config.toml
n_kv_head = 4
init_std_qkv = 0.0232
train_tokens = 589900000
Each number is 500 + 25 x the weight over its row's rms, rounded and kept within 0 to 999. Layers, rows and columns count from 0. Numbers have three digits each. The size before them is the row's rms in percent of the matrix's.

# k: layer 5 attention key, 256x256, rms 0.173, rows 118-153, columns 192-255
# q: layer 5 attention query, 256x256, rms 0.171, rows 119-154, columns 192-255
# v: layer 5 attention value, 256x256, rms 0.189, rows 64-127, columns 192-255
# o: layer 5 attention output (transposed), 256x256, rms 0.177, rows 64-127, columns 192-255
k118 124:472524484452475499477536480525521516486462503526518514519466496531490515523535507572509496531477500481454522536553531505526523482518514544481442518480531507488541552478516441514514472489493448
q119 121:492514454537503506510538511473451495485482519523498441546482475494463505466501533479483475515549457499507482533446468551512480478439500477450476507485499519516500522526527488484501472495529502
k119 118:497503505480478516456522481502528506510547452484493485483456527499535496479444521459510526430507508476555475464451494487508467481472485470465449506549474501545470537556492522478564520502456491
q120 130:473506477513516487504475514551526508462532540508535435482464481480494491498503517525473516509507454536510492478536505487526471514484513475517458509507505534483492505489514488510499476465511542
k120 128:493531455497502494525525487473489471466519516501494499516466498498478490494482511510505510475537475495518477454478517510497472516510483500517469503520512494517490530463479448470519467475450543
q121 130:512512491481468507488489531512472472490469468523508479506465535503505574478503480467453530543526431485526537455518480524459517467514514482488486519459507451524489515505513449510483512497522522
k121 130:517476482491517498521512515493464491513493483509524492519475522508525517456504511529496474516506471432514443468521485524493502504501433464498505505473510494487451506500534470513498547485492480
q122 120:471508529485550528492475558516463535498447501504485507511536459518506510492497517462526486487487451468470484503506509470440454466534489520521532495528526498500531476530469533498539476512515442
k122 129:470519476512507538511494476531501524520502502521509519465504525486506561511533468501518471475497484492484522502467482465468452443545528470496509532506494536501485471499489505485577507506470505
q123 132:511487489517483511511486476496469507487490475513467534497509530468504502550501513518471536529483496525512509462480485499489509512421517513519494542543519508533493481491479468478490463501523509
k123 127:520493497460488529498514499468495506481524505525527513540573537494520484555490508464444508511491495490507551463480498414549518510483491540513504495492460515504516458514538497492479483504538534
q124 127:478477453458519514524513499456479484460498500499518494513498478422463483530468544488490493489461483515508499511513504454538475468533518545497501475533476501501457518549475457521499516531517496
k124 128:463456499522493510544501513498538511499510513525470478510499551466523476510525501472488521547467512514482530526544543508483498469488540558459445470500483471506476487527489507528517518529514482
q125 119:481543545505489505521459482453488515480481457489484472490512508491519464471484506504521491468491516524534514477472492495497447506506434485452530533510504501480503498483505447453481475452495519
k125 120:523505528498501545508499475515492492479512523500475460482487538489477493475508496486535481509523494511518506488502482505521491499528469471561493517512542523502562499488467488491469543462481446
q126 127:486445537494496506524468485468490533504538501501513490496440532481481489503520525528497526473515503539521509548524539510478496524481499512543471489502542449500536527499500525471480512484530493
k126 129:478502508514506517500488491479455468548524521509478450489535519534448484493479464485499504498451500496463500507494526493466498521457486487513502519527465473491477469516513457497510504503500491
q127 125:512524492487509508502471472514548465500516453487539472536548495484528519475499505542480453514535493488497528496475553523535526507502528496496502461481514527524510438499484510509525447475513477
k127 129:510502497453485515484478506494507460575454515503474439449468471518458477486489496507528468514549491462464499498469557509516509526549517521478494486517489538506483563501574511533459533483518486
v64 091:495532497531457494536480501480506514494540520472493509507496516575483518482462541504488502466473541520452473542450458504482495479499529465533524490520496492498486458555507511490493505493494481
o64 094:507483493551511463507527496470528485509513531519500488524490502475486482509532491492505483506511498407493568450488546503492491543455460495475492486510508516487518542473474502490502536485531501
v65 094:561550524455473528520476510486517503482457487500483500493528505485468504492538514567500468509479501512511499477452515488494476491498508513501508488515493518492564524459511526533491512490486478
o65 084:448472494533486507512467501482476499489510527482458504540470486520566497493489523495514512541497534504474490469533502521497485482486490510509493452518493518516517524532546502471536496503492534
v66 093:526458513521476463516461485481498522485499504504509491523454520493476523507483491507497523477472482511450491503527458479495502491479515548489518518525478555509528544532519507463489504496517489
o66 088:520487477524519577502524533501533487489501498525477549494530469532521457513512524505512427509539492467540542460441505491497451458503481500505500485511531490508534476442517472517522509486512495
v67 093:473485458514490483507484490489469470534486493514497474501472493475467503477500524508497537499550554513508484521442496495528528496496501488493489519506535543498517495469507505479510500484540513
o67 090:534471575497508458520499545563495560474502497493495519463503447553503543472531459490482519531483489565530533494485517466515483485480516567479507494515550489503483467487499472522475478516499479
v68 091:476526490488513507490536525480484493530515515508525476499472526465519461540505493434503507468509496510452498470526508525459460506495503480484501515451495466501446539522495503511473542472523494
o68 087:507525509523510492515476483488511512507465495472485536513466515519494521468505474465504468474494474446549509533494507535527504535514534469514527480493518494511534503506469475456486508491517501
v69 093:536466484486538484485502514498511444501516537482537533474504536527523494528494482502515511514477483515533492492557513479462443528523512493533476481487496515445521483525470513501522423511507516
o69 091:532483513520495500516462547551469539511482497518510491495476493489476502486508476470503493500518477497521468529492518512534523510493486483479520511470542464521450495490496498515494514500545514
v70 095:542484507504469526481469436507481523489503502515535537515445535462477482539469531512527507518511498485502496506542504460488480475494481523532478507482494520498496542498525535492506505496556506
o70 091:486469521472481535484553522499516472488496523487466515513508527517522471505462511500501511510505485519500499470490538506496482531519501539493503506491493478486501527487488523537531504462460491
v71 090:452523468531498491522535499516484471533466531496517442482466498563537506519494512504498502524534455497525504440520496481506530483467517503463453474524457508450498519509475515523496456479472541
o71 086:530482512492470504548484514500487494539507508464512502469527499494491463454501476499510499496524499444522473483506491480460480527519489577484533492487520512506490465524558533500468493507520501
v72 092:485531470531530488495527525555461496533522490508464480503551477493531558496504486524452471468546501488485475503528483475499492502535508541472528469485490518524490440500472517507498495533485489
o72 097:509544539515480484503428486490494532509485544488508465483471471537450453502510468517497493517507527556497500480522446503490497510498538472509508575508495508506496507516499482502531500493508492
v73 092:451472539474487485462480574488490474483471519501547510509493483503535518484549544485492486503482508510469478499471514465540488506504478525513532510528517502531468493543514521489550537505498493
o73 090:499508466529506491488530470497499527509509549495461452511519523508482537488512496509522484481504489544488509516463498492487502460524485458547473556553541509531524446487516492540494466546494473
v74 092:503523565480505471531508495481529507464542493480467453501440541476526483522510489467528499495556489532542497486464537476524496506495513518556491473473518535479506528506469478477476494479477500
o74 088:439448506497526513520485536528471545489475508500501529510508494486500491513500542495504496487511493408474532510499531506491512464505520554523516500521497536493483497467563520517521468541505505
v75 087:498483459481544450505477471534463475511495504521543512492492494563528457512512478517476523504545527548468520523514535509511540493490481500510529501518506484508478492487525478486554554493475510
o75 085:501466507506508514544500542501488510521486456545512534501506497536486511514497508517438529486497466438558484513511457531497498434549515454472498510500510526519464503511478490497503510499494489
v76 086:521510504472475514552494488514501514481495486467504482520489519503485496514505493498488507459517507500511499482461487483473427545478552513533483484523526524493466497470456460473486526492483484
o76 083:500502474465490528460524515494514497514511532477492546472431489467542481484474535495510467464481463493474502519503539518473481447530495522536541536502498525495529523546504499496467523536495504
v77 086:458517511471521503493505482485525505488488519501511476500529516485521476507504429477518490475437524505499529488525472470509483504524532534475496504518533521526535571477464515523512516496510518
o77 079:489502493529500518511477531488539474481558456501465485530486473495471485502485521482537473488481497460515474493477527510524519474439452502497506535491509516491495509495543501488488500561523496
v78 094:478518472517520493465511487533471501499501519466543529491444515487465524500529485482503549490487447497506496514522485505500511473517467452499543484475523488511515531478491504503454491481468471
o78 093:498482472527449471501508488524553511496445511541522474510525536516475462508470476501505467520468522497529529489541512515515474528504525530537485476517492499479534470498468521498508523481506514
v79 088:490497490465516502516526458483482495519483525491512506449511530494550505531525510502481472517526528494537497472558508552492527526525470453523550480487565489482503435508463527549492508480468497
o79 083:516490494556474496524476488500511497579504515483469516550471491478506508464480501486494541475487451481478488463545510528531497536486538505503489497493489485446496500529523494482500474488516477
v80 093:495508542496545498520497452452505486496483500528551481470486465512488484484533485471480580481526509488519494499470492488504515534483505465511502477458473480485490488505525535471513496510507497
o80 085:524513491404485492522487495530515542499491481530521513524491505519504503508484500500502518508533457494491495510546518519478472471510544482534455495483517499520514490477469491513530480504521509
v81 093:499538439524503490530545491511496540541466535550495502529497503484485509517517485449505521498516483512467475537527528482502450531469492497536503484508504485477510495496538486534468455464494512
o81 089:478530513500474522486503484497532480480507481505527497436525523496495464443535492457473488504509496462495467545517507487491465553515494504518497462518487490530511499506457499476522485508490504
v82 089:488483526474515478543498487477469461485484488523482522525485542520481467447534495541544586516521508495475528533487509492518473522466479552505487527527488494499533494494521537450500466509499481
o82 086:487486483479540472437493501501482499486485496494527488494486463490517509545484472488531486529496464429507481505501513471480475502523518535526453514446465463490480508499537491506469516499484484
v83 089:476536534481497511532530465516520495521465501471497500473551500503541522510449506488487488502493511475529479475470561504517473503530500524498491495487527535512515542509523474523489465484485534
o83 084:467472473463506486475495471515532442474535492501448507487457524504488485514550539486470512452482481577485519479533503503474547481444535507480507482510493484476518502508508549516517520504533517
v84 088:517498496537470508510503518508450471501542531524512538501511461509473537522528509540521539512500480531523479507490503539518476477519500497482448493457488474507482489522510501531480453577485458
o84 085:524499497512487514511485530504524507508465500512507466508471488474503480478518474488484506527493516491473530509520456461508538548473466472492533476468535491504503459469460471490507523454480543
v85 085:451501488496530506504452490511532507456504524489517529462502513460520461505483519493516529497473505462470477504468494482508540536511467488505495477441523479517519483482557511473479536555487472
o85 086:453474479535481498497504506491517514495541433508481478564522478521471486504477510510495522516537544513532512469511494448521479502480508506475502499545500526469502513487475467512524459495552543
v86 088:525513542530522508498535531490541455438507521479527515520469488466503481508496476504499508462514489519530478514527512483493514512474462544503532488506517535511461437480524473509483522453446516
o86 087:503511512500513543499507510508526486507548477488515432523523537465471494451474528495517531520487475436466501472502501494536499485502486480523524489475509511504497491473429499487455497499523473
v87 090:490483597515510486483539536530472519485501493507500515465516502498512462519448511515550518497469494482496533463516531492502498490479489499470528472506526482486531511469525518488482539515492532
o87 085:512540487487524558470508458492510528457478503478495532555493497545486501487452483466503526478506522517524476512520516491530494507528498516479497474468490507516481496501530501536494438498552494
v88 091:503521504475451506492515452490536500506497510493483515520458493490488536482483492413467504504467494510491528511480544529516497508519502487490504471501526511514485526470498483496547544480529502
o88 091:512515508508474505472498525535527530511528551481504523510486474541489462499459481539510526473478540550528432524496522507497519493510536463502507504462543473488519534499506456484473524495532506
v89 091:464482478501471508487490511509474563478513481505501508473522469491517460532561528486563499502527494475510499515524496504469516499535492527513513509498537479498529513488479540526523515477488512
o89 090:453495488490526504464508488519499476483469481485515485538483532480504531497490523490438499530500491503505447490512538518493470516486510553476477503474464485470462493523449495486404439491484522
v90 094:477520492495515511528486521528522507471531512475469475475473496497508490469521478509501475461484496518504461485495508526490476444478472489494525459494535509514511485484495536571504501519505520
o90 088:517501529476545459516501488512518511519488503522522496507541512503487534470506510518498504532492459527494505542580461548505536509545497490502481511525523514473481540507542462495542508464491516
v91 092:500527486506512506513507456500468467483527511481484521563495502520506450501445479470504518461482534508528488506522514530509535519504499495499507507524530495491470501494469480508496495529504476
o91 086:544460498474501478500492532547560523513480511511530505480486487522501543521511478484485529511524482473493477517514487486478430483484511482528492514499495524527506465508516539475507501510519499
v92 089:525503482465475499487502481518525531496467487542509475507510518473514502511465528506491565482505485503462514538512496472480482460509538514544509518524523470532479482470504473504521441455513523
o92 091:446522524518522477503476487501521438501485555501492496499507540513540504519530458446537489525505455555516484485518493513484545517514494509524523456468479492510534496498475528526492525497468515
v93 092:537461510544504489448522448479473484508495518478513529458485465531526486562530550506515473515486488507516475431477467464494514512491526495453464503486487459470494507513493454515507473506557534
o93 089:504529469500490532516498490480508564491522518544479488491475506474493530503515470507485523510505492531543509538497528505483475528519508492541522517515514529550513487528541545497497498479496479
v94 086:489502504473472478445521436502525518520517475477537482481514519489508501510525487504507483492471529524476502502486459472480500470472500514462527478482499473505477486460557520488447473469478486
o94 082:461491513500487566510494514483485496522486513533482471509504498502527525524541479489503492477491499489562490508520505464514475514499521510471483526489497500502493541504537501493506498498497487
v95 090:499533501520484507525498518519567475531511517500542492477518515469471514538470479488472518462498496497507527467518446516509478498476511511497513496448455449533469480454482456539508499525495502
o95 087:491492549536489500517500535515516496477504503511452505494506485521532470525526519490544470452503481518539503545559458509487527532561514442487504517525560484450498488467489517471493496494507529
v96 089:500512533477528507510530480541481480475504514513519483504487491484483499469495477463478520523553461493478488484457509526525541480531508504519467495479508536498485485487517486486496495458497503
o96 087:494472483540487469471497499502502484530527511491504496502505545505503516527496526499494513532487502449503510535566476489537493528535463503526512467537505484465542501450501535515512548514537474
v97 091:511511528524538501506499516471505498510508491475529511472503492461508494545493516511503483448451467506523502512499505492508482482498457526525472571511502539511478517481445481520515462488507497
o97 083:516553497464441480481469529525492536493497491497502460507539480501500525475510517505507520455499475424506494533494517469482517503495515475491493507486479470532489512485505507509507538512488532
v98 086:535497443497480497497519529475515512507498502530476522509489529485504492468516490483532538535480506510512510468547503473549455534516533478551487451499478492505472463461489505518535506529524490
o98 084:519513547513456490499509481549481512480548524433479512452470501502515473495476490491492501489503514428483466512510524507452523495506495492555500480490476485489553489467488509472477475446503506
v99 087:527496479496470519523509479512479494505508475489454526483505494507540499471479498515503516510500520515456510501486527481519506516491491506463515519527544517520527503458515481487525479486477518
o99 082:504486495500510432496498508484494501502485529460523547504479491451505466524525554480498465491515501515496509489486496469502476491481495492536495473497491463515496557528467489525491505548582492
v100 084:489461492526542499540513516495506539469497496490479465483524500487498483510488510456506552514480481510480501494524463503519503456484526498503469488486501540478545514475511536492513511483522543
o100 084:490499500490513500471468501479510458514445504503517477504515487480499547490487518517503480535479487442504498460528515507493488531493526533485496491442508469483499468500474482512493517530477475
v101 080:502509524476462485526541500469526552541519507485519472485514476528518497490499447534503554499506532506512528474486462500487487489509482533502520557483516500477503522491486520506471478466494504
o101 081:480508474497565500481475501529512493452466472548520514478478481476485497483473491478531428514502452534532487508513520468522506531492526512469498544521504497504488497508529501503500550476487529
v102 085:521521495466511495507465495503473477496492456520529488505509453540492506444499495518461520500508540469479510453468530467511462504510523516514461493496522553508492488519508492472544527517498510
o102 083:493517496483527508527515516517496514451491545503499509463460522506518496500531489516484506499474479500476506515504526486515538503522504495488533501528520471522493453490505516542477447491527489
v103 099:500492549476536488538507484518547542472518505510510502526467473542506499490520480514486506487506499494461493508506508520515521478532518508485481502442482544488474494513515531466515532509514493
o103 094:488514487524525517516514478471532510536460482498515496497569469492518502503489489507509499511528527467503524519489521518520457535522486512444545524518534506497544507464454570520483519532487486
v104 093:504483466491496490515493523475541529517466506522502483479504486493505527488521537470455556511513481519533515471489516496483497545549484466494535445466521445508488529517522479519464489523512494
o104 086:511474483541502474484474463464470493494505488517515452551523475518485474524430504501525490511519481481498502477473522468473526546525537543506491463504524515481549495510436525507498523500531496
v105 089:519555507506492504528556491527524526486517477467517503522541486516484499496508512513538477504504481503458488487491504496512506481514445510491476510555511521525480530506489548504515483508473495
o105 091:508517452460527464474505472511483517523490516502520482451483488504486492532504492481467527464524444483522470517475544484518476489486528525484525507504455522503480479464497449528456476504509507
v106 090:535486503488504518516521508490500448458544521477501514478495496455463513541491497455493579561484492478483446482559496476490495541512498453465510475505499458523506491488524493484485501518467468
o106 083:485462507533502493486477516509514505545485465482543491503510455503494485493521509506551492489472535543492482502517497509490505495491510474547530497470479519492485511521475490520518474416526528
v107 096:470507472459501506486454483494477487497507461454490496500537509468510494493530485480516472516491521510523518472526488445474515515532491509513479517503503534490502494475555503487547500496476522
o107 093:489447522498513510493521541476505493502507468519490463464463515479473485489496459466556481516492509519516510550487525524446517459487521544455499466508488469492483514489527495489487484500472518
v108 096:480492511506533507519519470505513518532478500475472485491486503492514500534490495494550518490476493507438508484472501521494529543481499490497506527496478537469480432499476540497486512515553526
o108 093:543532483510488496512559529497463514485484512506477503512487487471527473474441483515477486472526466477531492488491486517522481507483513468500508534499513504534438541492478477512480486503433499
v109 097:506506528504491498480497485476508485520508502496497510472469500522521505506496493527454538515526463469444470469541527482505491480548512486543487494453479514513482498513470509485490507496455521
o109 094:497472508482499493536533525588482521549528498499499489518501496485563507459513521517532516488495504458497504488513473469485506520472518486483506504491520525497511500423435528550490481511523478
v110 096:501505486498514496513507495500510506493488523512490523493509500447538458531504486504515539503473485502475527502517487535524487500526502496488504465462531495553492513480493498515487496506550509
o110 087:488485536504501525478475517527503479535507539492534476530504501501504513538484487500485479504513466546511455505516466452474531522508528504520504485494529496470526511477509499517480474498488514
v111 092:538485475494491494483507528473471495505480503491521507474505488489515458529458498538486506522508517489510542481505480490490503467460523460530460477455508539505455566533483480466505522511478482
o111 086:485499498481507521479528496501502517489530507469464500466494508455523509508520481501494490540458502473513449487460491492488509525502517544490491501541542479469506504511508532531520495490477462
v112 087:475537515460478531450495507511541542526480478488501516507477507524514475479508517480502505521502515495504495565553497458478493483471532520444523498519460510492560471496462503528485476531505522
o112 084:531482492537514482556502503493516496508484486563500414511486554460497553520545483496525542497484462545481461477526511542486495463464486486528501511462533497493498552471518510473486491548504512
v113 089:508529517457476517488504467494568473496483480494518497516457506504524470524486487507504439484489487496489539474536499494496492497482504459488515487498458499459485458504516499482534495507483546
o113 085:475532475488502523514467480498511507563510528481477534477501537530515486472489484476530512524495530512479512515501503545516497492530500470476554483514494510516462502512520493514486505509538487
v114 085:477492535512512512507528500506497541564514532495504483491528495491480548468516542479554467475473474492520467538484522505502507451474534503476538516477553495501488555497502504508511522457536475
o114 084:486502527490488470463482515459511490471513502474484504500485523511501477480523520515462523472421515517493521516496536534513493528508504471478485497541481513478506503469509478504484538529482497
v115 087:497473497523506500517461538546523511521498524527502523547506482541514527501513511485450545479519529505475454470567505527521477509475527520534533502430505509499539518473525530512492458457465505
o115 084:507485503551484484523484497494488511500472473516482476482515492511557498462495516514527473547461503544469496532425513478483488515548497513503506477510506444473515490465518482486500504510540548
v116 090:438484495555493514476512517523515477496467447495494493498459498547527532473516551542488472485478503482524477502488502504489489483544474522506484479530508561485437514484483501512496495519510513
o116 088:530524490538496456558464489525507513505546537503458475499528499465450495506484489540485498498490499586520549502515493462516471529532479497493494476495492437511545480494539523513496537507468473
v117 091:508516533499450500494532490473501474489507519471536491552513544524489535482460484449465512498490502476522535514537498547512528504547492501502497509498513524496475529540539542517522506505528511
o117 088:512520470464471496517478504549488451510468494463501497472463499530492508470474466518489480489497539470564474474490530517500495494488524492463464491495528515522515466492469528463537503497538543
v118 093:526462507514521516538516534484485514483484489497497527488515466518505500505524532514521514548547540483494515512442540508530547517488492519491479466507467557455521498493504484529506499510469543
o118 089:504526494548541486519491522513474535484490501546477445515519522500481500491474487547496511502470447501465483503482473461510467466493502485492510535529496506484471503506521495494494472476482501
v119 090:492502496503481503464464539519509497473485462533491467454529478489523503518526470542485494556498506499540514491522517500471485480494464502431454512508499456527415488483459496493469484502489498
o119 083:505469519459482479523497492464476527504508486467460522505536455518458506499488543498561507467487512479508508508456454482531477519503505452484506478493556521469554491508521566489460520484548487
v120 087:477492519501485500467508460503491506465471506490476561521460489463485505544522489503503493505524521501541488501494510497496497516485516487507490494488536491528483467508521494510500502520512500
o120 093:514479478529516510515536501479492527507500541463503498548541534510493514503486473475511479505459476553463518520487495506504498508505480512526485490514508470475483478502493527536525485475518457
v121 091:504489552490513479454514545567479520472523521473481438504461528518472544519515531502506501514526503482488504550512492466521489473479510473519487504495507482480435529525493461511536504487486514
o121 085:467512458509466515509528469457492506482488484517503482469480536494482488490521506530508517468487509511512474479495488520536504495521505467521543482495443543470535513470495511522501524439478459
v122 091:493460505463482512477535501456494496518511508475483498501563517466524509462489500449499517531488540501494509487521507525512492470486471504511501453489443505516542468512480507498539455498482507
o122 083:520521516496521493464507492551520490529493494521504509469450490542507504487512532528532501490520518448468484504490489477506524494476510475484517587508504497487510494517558496472488455518489484
v123 091:450528490515546499528497493510502503519470475494497515518452494501486487498479509490507453492552549516513477507518509468507485483488481540420470527483498546539466522552514527483479531478497510
o123 084:482472475490472464512501493487488503447527470503481527464506554514432527505450486476494501508471502512499540485506547538502494514499476459470510502507483505499465512444541494507480490544473501
v124 089:483463497486527526527509515511531507512496483525535480517536499524520492462462510523493536532520492484486475495476489475508466514540542482464473513494521490500493475508520490474514483484476490
o124 084:488486462496508480530479525430511525510506451455492483521405488508489507539502508483535517525506510492500526487498532424493495445446433521529484531482480492481496509495477510498496499494502512
v125 092:517504507484515511444548501487510499481510476534488476511505565536527521520521517480492533484516514527494471525507503500546516492499518501530489460522464517514461504492490520489521512514491480
o125 085:440471553558459488503528517528511487540461484498506494496497458518497517496500474530501522513542475521518503534502519504503536508472530482534495495503494511529468491494486495543472499522434510
v126 088:463506538504498523483475475511495492528499499498492458530471484464507493520474493539528495454447530510526493528492507481484507453499472511496494482513501507524459491519558546508477551512511503
o126 087:519532545505494424511474521520495499478500475534486506481512541507487495481459486478552494513513498519518520474532484514515522538489530541513498493466510498543504510462515467504493500481477541
v127 091:447488500490499498496531466516515519471506580473509473509478499524487471498513497445504477528479469499483551520469493456473513525541536498523501493461506510475521494547540531479510517489517461
o127 084:480462507482492520488508515464546488492559474494489515485500509447498507497482490482473484502524520457510488520499496511512474508471500493511532487524481497498523554485532466530484519519491488
q128 079:469450501504499466454471512507508518480480482524482491485499502503459498495513474513464507491504485565523531507489507506457457508486540478483472495468523497474483490475518458496545518497465518
k128 081:494522482492492518493539490482490542491510480506490474503465471508479489498520524514505488498470523483418470538526523488469501508544506519499505442467482499471511480504528482481489510498508488
q129 082:466567487497502508495516475485497514467490463518526532514459504479481505524510547474521506512485477475494495453516499484570529465532458512495511497526479510470514522514458506539505519512496492
k129 083:521497539513468490499515500515485462529488519544502497499548543435503491501536475484511486489578521504531467460512487496454507505509480478510452555506508459489533509457483508526480468528466543
q130 082:499514469483504535576514546489495495492542500469501524513501545527561500507498474508502511513509541440513463514532509485483503513524450506519512502488527493513536434504498514478468525513535500
k130 081:514474476499502525471548515495486488498470536523470483541460494479485492474480495511506479532495531503531476410482511505512490494507483492544479484520522511512512537450510509468479541515480516
q131 093:553514505507462495436533497553504452479490526510466479505497507471504506496491492492557503526518558507454533518503505478517490497500537489458481518495523480509500512495538481490495467501511512
k131 085:503550514493483461555447478486489471502543496491501509530509492511533505498494475486520507505476442540537506468514542504537528529540494510484496505552496487494499529510484545490536507502477474
q132 072:471468438495451540509458525499455533511496451518476526464454483511498486494520494491492526508520446497475480505494511501539525463503486479488509476459483529488467510502526479507493507506499479
k132 095:527503465544489514502587496495504503498475557499441502510497476490522512520499471516508495515532554501516488459508463488485506512503461519495491448503502495499541528465475514492477506538487455
q133 089:518517501462459490511500476476484540584525495501503505486484460474471475485524516531493478480465549520496495491520494541550525476513497530519505522519476521494503520543501476504515474515496552
k133 092:485521501485464511515483505523519530533459530545460541474549497463457507545490500488529513513564540458507545505515483514491460480470499498461533503535496519523453436505512475509510488543482525
q134 096:471504500496509465526470450484473436550536478527494485508466490467491505519528499504504548520508548514478503462497470479512509492475476514501479524529482491508487499519488482476476503538502529
k134 091:508543525535504520485539502530443494465476488518492489512524503529564518515523502490529496496478489510489526520507496531486515538517516500455513510522460533509481522518470517532501494495483465
q135 100:469495500472502514510491493513467498509496501517515519545570529479498565476521514466509500530527442476467509526507517512502475473458502514466503487500520522476507518510490518498545514522493484
k135 099:513538510496461474491519510483475484480502502504506472516513521497542476412525493498495530531470492479515520479484489505449519486506514520482480516414524510487516530538499493511469503501509502
q136 096:486476469524522542491470545476496498503506480483535490470486528496524508464474508451497520499478468444504481473484492528529504504529495459480482486450499506498526518484502469458500503535520486
k136 106:476499510473471534499535473476448486511464506476494494518513524515507493471517498538512433485486493509509502482473505510494467536495488530470465507496509513512513519520480529472447548508507472
q137 113:527459469514494525487512539527504510521536527491483552476501520550519493435518497493506477518537497496523474518517482454523481484541491481554529433494551525518476491459485501532519466467506465
k137 105:503504521464531515508515489493509524499503541483506463475461500499496514536497490511533524476516526470482528432489529516523538507527543491481447455503442480516548475481497504488506543516499503
q138 108:488504421477545498505498513463518500516509546495485517500479483461506478471499505547503510496479531484548460490486537499462514526483498488531468534485499486518516529499464506507440499508514556
k138 099:495485478480479512514525510510499492486544466534497504463469511472498553528522486491449520469532507486494480479518528519541502485475511481509552496482505521509536484493528490485501490502470508
q139 101:465507494457503489544501527497511531502481497510522466448476516495494437490541529526488512489521514500487534509478486520492493485451516441508481492495526517525475500515497516530510493539506508
k139 102:511496510483474500431537474511500499484492486490442516490495502530499522490497498496480503482524514461505495480503530493476510485509579518497550511541532553501461504515514505520510475477461519
q140 108:513513514509489492534504495490515481528490475546542526475476501544488481521494463496478514542506533504531486503510491479538477502456474487540496492527480493476466483523509503520466504475498493
k140 098:509467489528548491536504525468512478528487507467511473517450498505511510503437474547507478530522534576469522474513465486532480526499461517501493523531512503470486498461528516494465510518510514
q141 098:475476493508502481483450518528502558493506491458502538511477521478495497498504490490529499502493512522471508479471503497472498492490497474494466572533495513498519476487497539490501477496516483
k141 106:497482484482496488492511490505466511524471485492525441530526498514501491495490464497506510505488515520509485504478434464517512503480473527523511514472435474515505525517487553478486520508443506
q142 108:516482549496484508496484484531524492525456506491500507501507468511532544551512498503559536498488476482497529526509519515473462453494510509566488474494488503523470487487508493513520491512479519
k142 100:503507504503520506464506513501473502531467578468483484526491484500443501490482513512500504487515448500474443476533486515495508497452529508465468486483491488487521451470499550504491507510509495
q143 095:547482488501467496476505505502491509548511483491535505485528521495524494508508496491512490502450547500508509479465514541463496485475505542470502511507480510505475521494488493537508498451452531
k143 094:516543515470492530473516477451520485512505481491529496519488490513482504527489544484505480492494507513507498504499479486514491482538498498479479554548463479505505511481500486525521483514521467
q144 100:486490535531470486488491475470510517505511507524485517502532500517535522508519494461484521521533493516496471491492451519521502502449518515504520502507510482489486510527505488510546496477484506
k144 104:514500521484502467508501445509519476524475555513483496542490504552523511458460494515521495508530520500485494501476471504487467501549479488547556521501455503520513538488508532482486513487490497
q145 095:530525499490473469485490516499512468481493499477469496524534550453518495540503478479510509484537469483504510528465476491461482527499476503508503490468519510512485488517498540478523525490512517
k145 117:505533524475481471487496488523509523480490491529541516480489447498522535487520489526503460530521462439515503469472570520490529517516490508493492515536551501511487496515511512527517497473474495
q146 104:482477513508499525522460523490496528497463517482516502524509473499489500572476503485509455477482523515520506477499494479499465512504472518510568557473548473537518493487499525476467511522461482
k146 096:486519498516487460509521528468519478469518505550466491478509471498488501490510493493437457475442475483505451459522511526481504495502502478500496471536511482498468515520479519506510485493510469
q147 099:480506447493475491464484481497481504507496492506489507500513487476498501549516488493491508507491488487492489521458464455469507467454513499517533459430440522516505509555494477499516515511492566
k147 097:504485527480511506462477551500492495519540510484479525525462493532526516518490516527475459510486486515518473508538489515512476504482510486535489536514470502493475540463516520507473515483434488
q148 103:477535537478481483446541496474498524506515497521473526504540472477462492476517483469519501530532482458466496531490523520508516524494477505517531523485468522500473507540510503501517491508481494
k148 103:465438554494503517539556489550535502536496524506539527530473493514519510482523496485498483485474483538458539463493499501508488480494472503460488508521468485483508491524446459500522514520501527
q149 103:511491472499520504490501520494512425505490521513473496504476455516531487531470515510510490523468467503511533455482529522475474510538494497453495501461475478503482503506535452485481495511497516
k149 100:505492470518535545472507542502470449490527509505492493496451502523522491484448474538468531465492552489513520500518508483491516521475524503492474465509499564496488512531509486488509470506542478
q150 096:501468506478514497511459470483500479492469479497531514478502511513463485576478502487537503491526546520503487488471480477484499484477510456512490497467556487512499501529490491507518503460527501
k150 104:500513510548517482518473481535534496474562498486470511486490495467462506533508479527520511496454493491513533507507501455533512516538471524525496489528458498522493519465535492508495532487503521
q151 100:498493468535515513475492488485491475511542499484527534495509472555493523522555517460480500484476472470491530471499472489521509505498504513497526516506504534462525468468509514515498459454491511
k151 100:472506452454451509461550528491468539500528547529503543543500496509504488485452493505537483482492537509513503542485516491498529487482451435519517527518536434478512501506496494497475525497534508
q152 103:478490472493497483523474496473525483514505433498526479509471512477505567500525542514522492501506457532543513501531516512511477471527506536502474517522518489517479479536480471507490525511520479
k152 096:526472484468519484471447500500511518522517556493485502509535499479497471473468472518480541473468446445527491511485494528472534495522493478500503455460478493526506546497543501503500516482438483
q153 097:506521513478453495544502502510498581495528513519524450531505480452445476512517490528478492550489519522528435516460456513521480466524447507528503517491517532517507502532477473506505459492501477
k153 097:522514490446526500515520526526513484514513466513472484467517522532532473456492523492518471506458522532466539535547505468533507466523450500501470520512462502474544556507544453515480489522478500
q154 093:479495533507466521498511504526477521468454503465515499480459509556544549535537490514515482496521506501516528527503544543488499488519517527470501476544452495483480513508486525505454476506505487